From a checkpoint of a small transformer trained on Wikipedia: no biases in attention or MLP, tied embeddings.
Each number is 128 + 32 x the weight over its row's rms, rounded and kept within 0 to 255. Layers, rows and columns count from 0. Numbers have three digits each. The size before them is the row's rms in percent of the matrix's.

# gate: layer 5 MLP gate, 256x96, rms 0.0883, rows 56-95, columns 48-95
# up: layer 5 MLP up, 256x96, rms 0.0883, rows 56-95, columns 48-95
# down: layer 5 MLP down (transposed), 256x96, rms 0.0837, rows 56-95, columns 48-95
gate56 092:158142141145160145143113037070103134182084092128172125135146138167152120075144142158074128154028135171132079074083149116141141090079183130110085
up56 104:153159128134090134165149106095105104066121184081066086137146134128104147136166081093133161085129179145146141154132139103123144191170101092074062
down56 101:091121130179121092173153109128084086157130206169136093129118126093091114107135145091105082124087151200163088140105131112107139101109112083108076
gate57 094:123172109136141146156156125128080129160081104127132146114127122096125140132173132089091162079066146152112208095132099164098158162106089130133163
up57 090:181113113123150152143110114131150105120167143166140082127122051113062094177138094088109182124148110139112139150104083190130139091171132116139114
down57 095:168120129093104096189151080153161058132128120183166148145090122142147066075156097165108152166130119077150160093095147127066119146120140079083176
gate58 107:079150128127073099161116055107159163144093154122172160146125079141098161114092160173102167113155142133090093141137178120108149040129101142112109
up58 105:175083063189129046124102091110087128113163132055111098134127167051079115119181182102138123138108110135108134121165089075148163144130167137145090
down58 101:102123100120123088118100096120190130101133095093121141126185100105117131081113197064126124184118163117073111205133094097113121128118129116106108
gate59 098:132137164150130166113126145136094158124126143169114127160140149127134173118141150197134175133116191179139135064143087085086113119122189135105085
up59 098:100156131181081105129141126125180144158142148086136145091164129149089132114125084130136109108118090074208131110134122149191115121166178136144115
down59 093:157123069062166096144140094126087100136131122077156121051150170100123155144127081112112200061115095150117142157115116190123111118159092085144097
gate60 107:120105112163122047150116159102119178118105090154151123053136039201090140084153114099105134125106090067154120161122165158087102088113113136129091
up60 099:192080060098128154131160079147132102119149141152154085136136153101172082128216122196084096137128129141133076142134122123159152169166093149121181
down60 101:108172120075145093112123111122106115149141090145125135135104093136121142144150125131051137149109155108089100191090138115102175172103092166148108
gate61 099:085077110155121148132097125145128095139114119163147149103098232149109078098128085148104112137204128120188081113121169128115147110100173168170067
up61 096:108179169078155132133130145081130105156066077113109116126125145041110127109133111112171138123152086140103177068137101061097128120160182101202128
down61 098:106130059060140169121129114119163125088146147186066094091126117158167095156145139087179148155121151125095135152146162186133104182134138179118117
gate62 094:097112120184155121145106160128154148174092066100075161125116138127098159116182140183139114146177170191147120170148163129158137124041089103115119
up62 097:084148182128118123134131168159093070189095159147148072114114114106068088135102099174190125155160110107155178148180139168116123061180165103155147
down62 101:153145151148131065211104125151133194091141133108125116155129147078170092160162137121100108148176047120125130102126145150190159108106087170142130
gate63 098:100148068131133114137113109087130129094132078161116106111079111163135084147092086107121111086075128145143136129123110116116115085139119156109073
up63 096:090144182152165153099105153121112125098151105150113179160154153200112140156151108152063155132055057133154137068189085090124139098116177119122115
down63 098:178140114127101091095137161141133157130104130110199110151181159116076146130209155143166148121129128113129099124156128172162134160150101095143177
gate64 101:095117128120141131138204151149153169159125085169134118129146110117118173163091149167084159115081114133135117166136139182123139148189083098072176
up64 099:151100105126166088134128130092158140137110101171123143123129084071152109108131145159127079112154080099089107177127174121144121171111143187056169
down64 102:117116111116148143097198133123165115134132157069153085093154111124135083117152095148084159069110094168122098123146145171159125081197033134124140
gate65 103:143137094071113097182136101111110180071118132138079134112159097112116100117156135138075138121094131113133145092091163131138127204147079120106145
up65 119:080172162152127104104174144168125131169138172162041060130225146146122104109144128127136111148113142148120136091161116150100156084127162178113091
down65 122:067100147128163130043090102139143136125117150144091130088146202116083103113184115147108166169109115117138108114120130123124147169097087132091110
gate66 099:090090096151090122132144155092050110089102112161127147179141152118193121153123166080131131064096051113189144121080101131061143094129162201124096
up66 098:146109121131168107114134161110086123146146092081186169155132081188122126132115136149090096102134083153155147150139102159186064181152195149110087
down66 100:090062115081107121135155091111098184102138150164197129104105069112132120105194098107131140152084096104089173119088119116126123132120158133117160
gate67 096:130048089153130096134215153114099122051124100154165113077102180092145066148185167109079131142111181105123093150053109095134126162107118113143160
up67 091:099119119141142191163098187107115119104158096113163105147110088155121125113200181125156164142137144124066124131212105138191136126131162162135107
down67 092:174153110109140149088154120098168127101142129168131198132133130128050131119144073149061119105126113119136150137097147102073125102145128093113051
gate68 099:132110099138171101127159132141158216193096136089138131121129067166065079155078072090099118115116170131194163134081134104113086095103060071121136
up68 105:172111140178179134149161134149136110137102130126142149153135154139154140184094144107131164141139131050141118113117121150194021066144158106074114
down68 105:153164100072135092150112150099098114044038181174132097162168115082147129174140123118159162166204133104123127125150123117159151085131153155098148
gate69 104:148100120113150058161162089130096130112134146157111161094088136164087158079094054131146097134115145185132117139137110159132087131118137101163123
up69 094:145091076101142068136085180094075157152111079109154086148098115097131133105091157128141053138103127121084108141198136126189163126133111072108166
down69 098:156129145095132157117148109132186165063115136155141121125171092179091066113087086123116104077148072121100140187179170093130117085159085137177110
gate70 102:095108130185134126162147144113111142151132177073063189122128132094133125153107081153183116175105098154104132101183177092131160172160077186136123
up70 093:094092069138154107149136163169112110078135085105156145092152112144120144172151174109123091069095170105126128183093110125167135119159080169176168
down70 095:168170167131149126098073137166194125155104171156139130175128134133049139140082098153093166103135144125100139107136160102115135118113134105138073
gate71 107:109082141204109133220043109173136145131128129212152106156127122107138076090096135112125108135147146139081089090141143083131139117108168091158133
up71 127:122152082129152157131137112127127108137106152107131173123148119161125119147186148123078135132117183125104080125087140015183199135151093152051125
down71 100:109130110126134126161105136108128111159099122101163146089125113139139105158120112090107139152110163084124064110151154090223162161184182146086114
gate72 109:079140156212157167145119106111110128187128094111148092119133139123155084049096144119163119110128117134120097151090155133096129060081112169144088
up72 100:135104091198182103109104066131085112142122109100193124092150121139108163127127096171100123052130175167197175128131138191143138164154108151132166
down72 106:102113121175099165110111103199114104163164147138136118099120133171129129101107139110131147135131169178117135140154078126074089071172083205146154
gate73 100:081113143087104165138129112149158126170087084108190083114113084088058186181101118133107132132166141123124132143124154165137202200100131160124119
up73 102:126082133089129126130150108135169176119118116146188123103122150134105139156180102120175077150151188223092147075115151111118144129110214166116157
down73 100:162115111121158116088177152076179102132152183091099122138115117105128110073146138118110120160206120136093143095089100160121141078135147093089134
gate74 102:196105150064102086176082138126142130152160127112117136093154096144138147134172075035119141102174142120136191089105089120162098147127143135110124
up74 105:148109071251166125123185170181079111164152135192167104145121103120149139061131130085152092128112120112148124053135149072161135153147136099106103
down74 101:151054133088115094161107130131148194142132167158080060145109135125137140148163108073138155129134147090097114126178153139088168132156167112146115
gate75 099:135107131142123104134154066129110141123141121127095046167103145071141085094097180112116157162133154110151141163097133138094111145118122111011120
up75 094:191140120168176152119175214101203104146164148133170151157113144102085043106177178161171079139097104094185116150151120166076105084116098114118107
down75 097:142129120189027135125039128083124140136106183141141114078133122151150211112135105131115105104169127182112112158163142110209141140148108102184139
gate76 106:126129098180186115190140042117132145132126150183158100141117119096176151146142124077152155096123131142152101131113159122124098086141157193141148
up76 109:158134108151177119131110119082110092118137139190126127154160134116173094123158179133121122186153173159085107171144141101130144141110109181101154
down76 109:170152096155128141059105129126142190095097091123160190181089117155171132178101189130070114137116140138123166098109168103124090111108101143086097
gate77 106:119055100199116088148157153093093136145172125161070133152138127075139100163160084140161136100115107094113090172120199126082083153124148146142110
up77 100:066076118144119082117121131159159137088114186182106078123132127154162150155132139132131140107125180136105093041115115127155147177166066129162131
down77 099:136080120150139087114093147110104158179090128103118160108100176125122143150123140146197091085086119096128119088138171085137136102173117169160149
gate78 095:125114174121206137165125156087112132083082164133093117120090127123148096103157153105109161146123170124112075095105167146136129134148120154129093
up78 114:132147106095143151137142087171098096113169106070167118164099147089112095140097106083172160127151101102102122105136095091164099117174177117113154
down78 105:089157101147071179195139055133085145123130117139127179124100104113121139103137120145140104106162114085116146173161124158148101147062133190116112
gate79 099:152119091137071136146099110134185100115116126141135130077101137113097137142129080094041112133124128069141107064171089181153142136124175164109109
up79 093:154084122097110145159169083131138160166138098090145151107074120087190153109090182146130068129198163160169160091094152102124096089114155119132138
down79 096:110177190120136136196133182157144122177167143159092118090115133134066101120140122154106137155120093082150074153122079180162148172126135173154151
gate80 099:120099136159128150119094141179173124117088130153197085114160127150099108094091123144131131101121154156160083134139157099176089124133156127103059
up80 098:094194197106167140123117130131108156133085104097106092087135149112086029136156128186121112116106118146177123159108096095127101178127129106085123
down80 102:208120098142141147098136162080128153098079133167076149157123143120165126167089093138181169121131163095089129105124110123127161125120153107129107
gate81 097:122142192131057152153094141110115167158112134200059150158175102131116156090100133154150173171118080145135122142102108121092141164114125122047160
up81 095:043128130095119103158144131118104175143162104159176074078154131166123159059152097131144122086152161159105117103181115097116184141165179057135172
down81 095:153149121087177168105143143118139152091113086157142110080126129104104150118175140130114140172075099135123079114106174137112093129088109205145146
gate82 106:113194112125158109141101104118093156101064133126078140132161124173117121153177090204154096154077073124167088175126139155132173114123119132081105
up82 105:150119109135147098150092089080125070131128115122113027124127075095150156102096095131168121126123154159136121102178130117165170166120102139165116
down82 103:169096131088141158069137100180128144094160111087121091159127134095059140073127102096095067169158098190112120137135152101090114145080160105136159
gate83 094:191169137079090162133172170107137105123097082144141108181129128133213153148095066174122146118142129175071083150095113128141118089138219123100127
up83 099:158075158147085155146126161106145143160108158076097116143139122070136163083191112145156146103094133124115091140119103157059076150179092120208100
down83 096:086102119155154113205161088128109144129142118118150163106108094178109077193120139131127109117120154105092102088053090085134157133150141118129088
gate84 102:145087090122186104140117110159097092100130130156145177097115110084122054141124159078119084124098190139158133137081118115075142133074035145086083
up84 109:152146165131099156112112171152122088110143142080184121141129075145113118154123090126089134141130115133111163156135129119130099082148157142180080
down84 104:103151176116180205140084175131116070139091144156102110140111123146113125146117099154139145158121112173076106161184118146090120072113130132156162
gate85 098:141138077111164112181136139065134170107116134166159111107107124183122157100092130121089144146112163121105074091148144131059188096114162166109072
up85 117:122070125108166120108126110108057184104089149134159163043058093123158177154047123122185126098124137118104130167140092078115157134092139154155122
down85 101:147062133127091090066143112198156109054079090157132118137116096147147201133092112152164098141131159109167124150107128062114111134071094127218159
gate86 092:105128109067132097146093134081033149099133127101131051073076171110113155104091134170106112095151155154131150094131128068140129104149122081104133
up86 099:170157121123045167133197134146133122152053147117122132097140142117114142106138163135047131067101157123156082114138115091174104108132134097102073
down86 099:111148078123120105118140151090122121110133130119088130148145191128098155094118091093139130125152091162113157169113136050063124177116110098078126
gate87 113:148157131056130081127088111145128152113116108104113083122176115138127090131129131180126135145106070109173122120182146153097137171082146122104137
up87 101:128150146169133133135125150162131146159185142078182166124163095128142121120132139188133110153136169118120136163108162200134115093186080141127148
down87 098:105125144118139170148089123119108086180100184085147156102139171161189122213102132146102123140137124096133103106109128164135121208140133163127132
gate88 100:097167073139155117148161013155061182152153101090168122101139112156085124170113094166118141155142165093115151109113143169124121102092111137110189
up88 093:127136164156121082116104149157099102182150152168140121132122092173114124112134063055089090108133141194150129164107138126085122150157097141076068
down88 098:159137144127158055108176133148108140130140151151130142134148149137117094117180136168103088105109116154109175123147166173129060143123064078128139
gate89 111:123148118114160094194120107133139099126136122129139070098129148129185147133149141170130154140151198196181140155152110110150181119127153149155079
up89 117:127150166131103098115133113100074122133131101182188078134143109147181087119166148171120129203103143136106130161118163090129164071120111121078135
down89 108:152160131137117105172105189157101158065112146179097155127141129109163116099170176104145072155149106150146121194128137064102086110113072101119116
gate90 099:145133114142168178164142125127143149094169135144103150132104137142147087199099040128085120151131179122165146117090104116131194092160089111106149
up90 110:191077157103123164127151129157114142115144156130066138150161130136113177127157108056075127123100102081120105165133128114190119168152178156151129
down90 111:133169133134087116087119128139135117135079129148096118104085144121170082119111136124147104208137123130067116129103136142147069158141092183141175
gate91 100:171140069101152122132126123107146121169136136175129132036183103171096147141179153083102171077139099152061126112118200120114179147108083127102082
up91 091:094147156089064087129149120132149138108126086161128148073084122169074183163134082115075168136141127147162134142070114205138107156061169119139164
down91 092:088128109205105123084090096163170101114126170096101155164199166080080109118113126151161114159148128105139118106129132107164136127155161147172108
gate92 090:157142166098148141128141145137193130110081131094109092094092105122107159167089105151177081067158130131185111128145102150117154119096100150144100
up92 092:113166148118082175093111109110114137116177078120145098147145102183168139117090198036098145129138143138119126107136085084046090138158162110076108
down92 094:085148107075102105093146148165176087163157111058138175121138186135151111123133092168162116127171148120132117124074096114090182113119153137124110
gate93 095:190174138109127136135126135088134120104090134104173117183179155106196174079112162138087087101081090126120146152090094130100171120094065075070106
up93 096:110119090209150133118185159115113115155092147118109160122171150126162071087058090135148107146139143120185125150098216172133139122142086133125136
down93 098:094130144158118141184093094088092130149163122103143118119093095165150132114106115206141107135235132194106167147105099117159134141154105160082092
gate94 106:167132120138137141147094062143154131152148158143086111115130140122053092101132067131096120144132108143099044129154085133117100116114102094072118
up94 102:170125164109105148121125153114090092070070053080122146113131140102160120144136155117071146061129165179162173185069153096127188094096116143119179
down94 101:134151065152113170068162145116157172055160091134190156081137145116121143070145097081095113092101135122157127126126174118102174146145110153104163
gate95 085:201138095115161108125099158186158180189165080138080137134197155156155166163134103092158117123147174087173132138125099106099167147162117128131124
up95 085:107174147078114179131179128087142172188137165142135122167151108151129143142173094155101124108137171168143071109175119188091113091119104105103088
down95 088:065088133149104047132083113127196151120107121127104095121073111125127161118116119075132156133134187126080130135113099099180174140120148213134175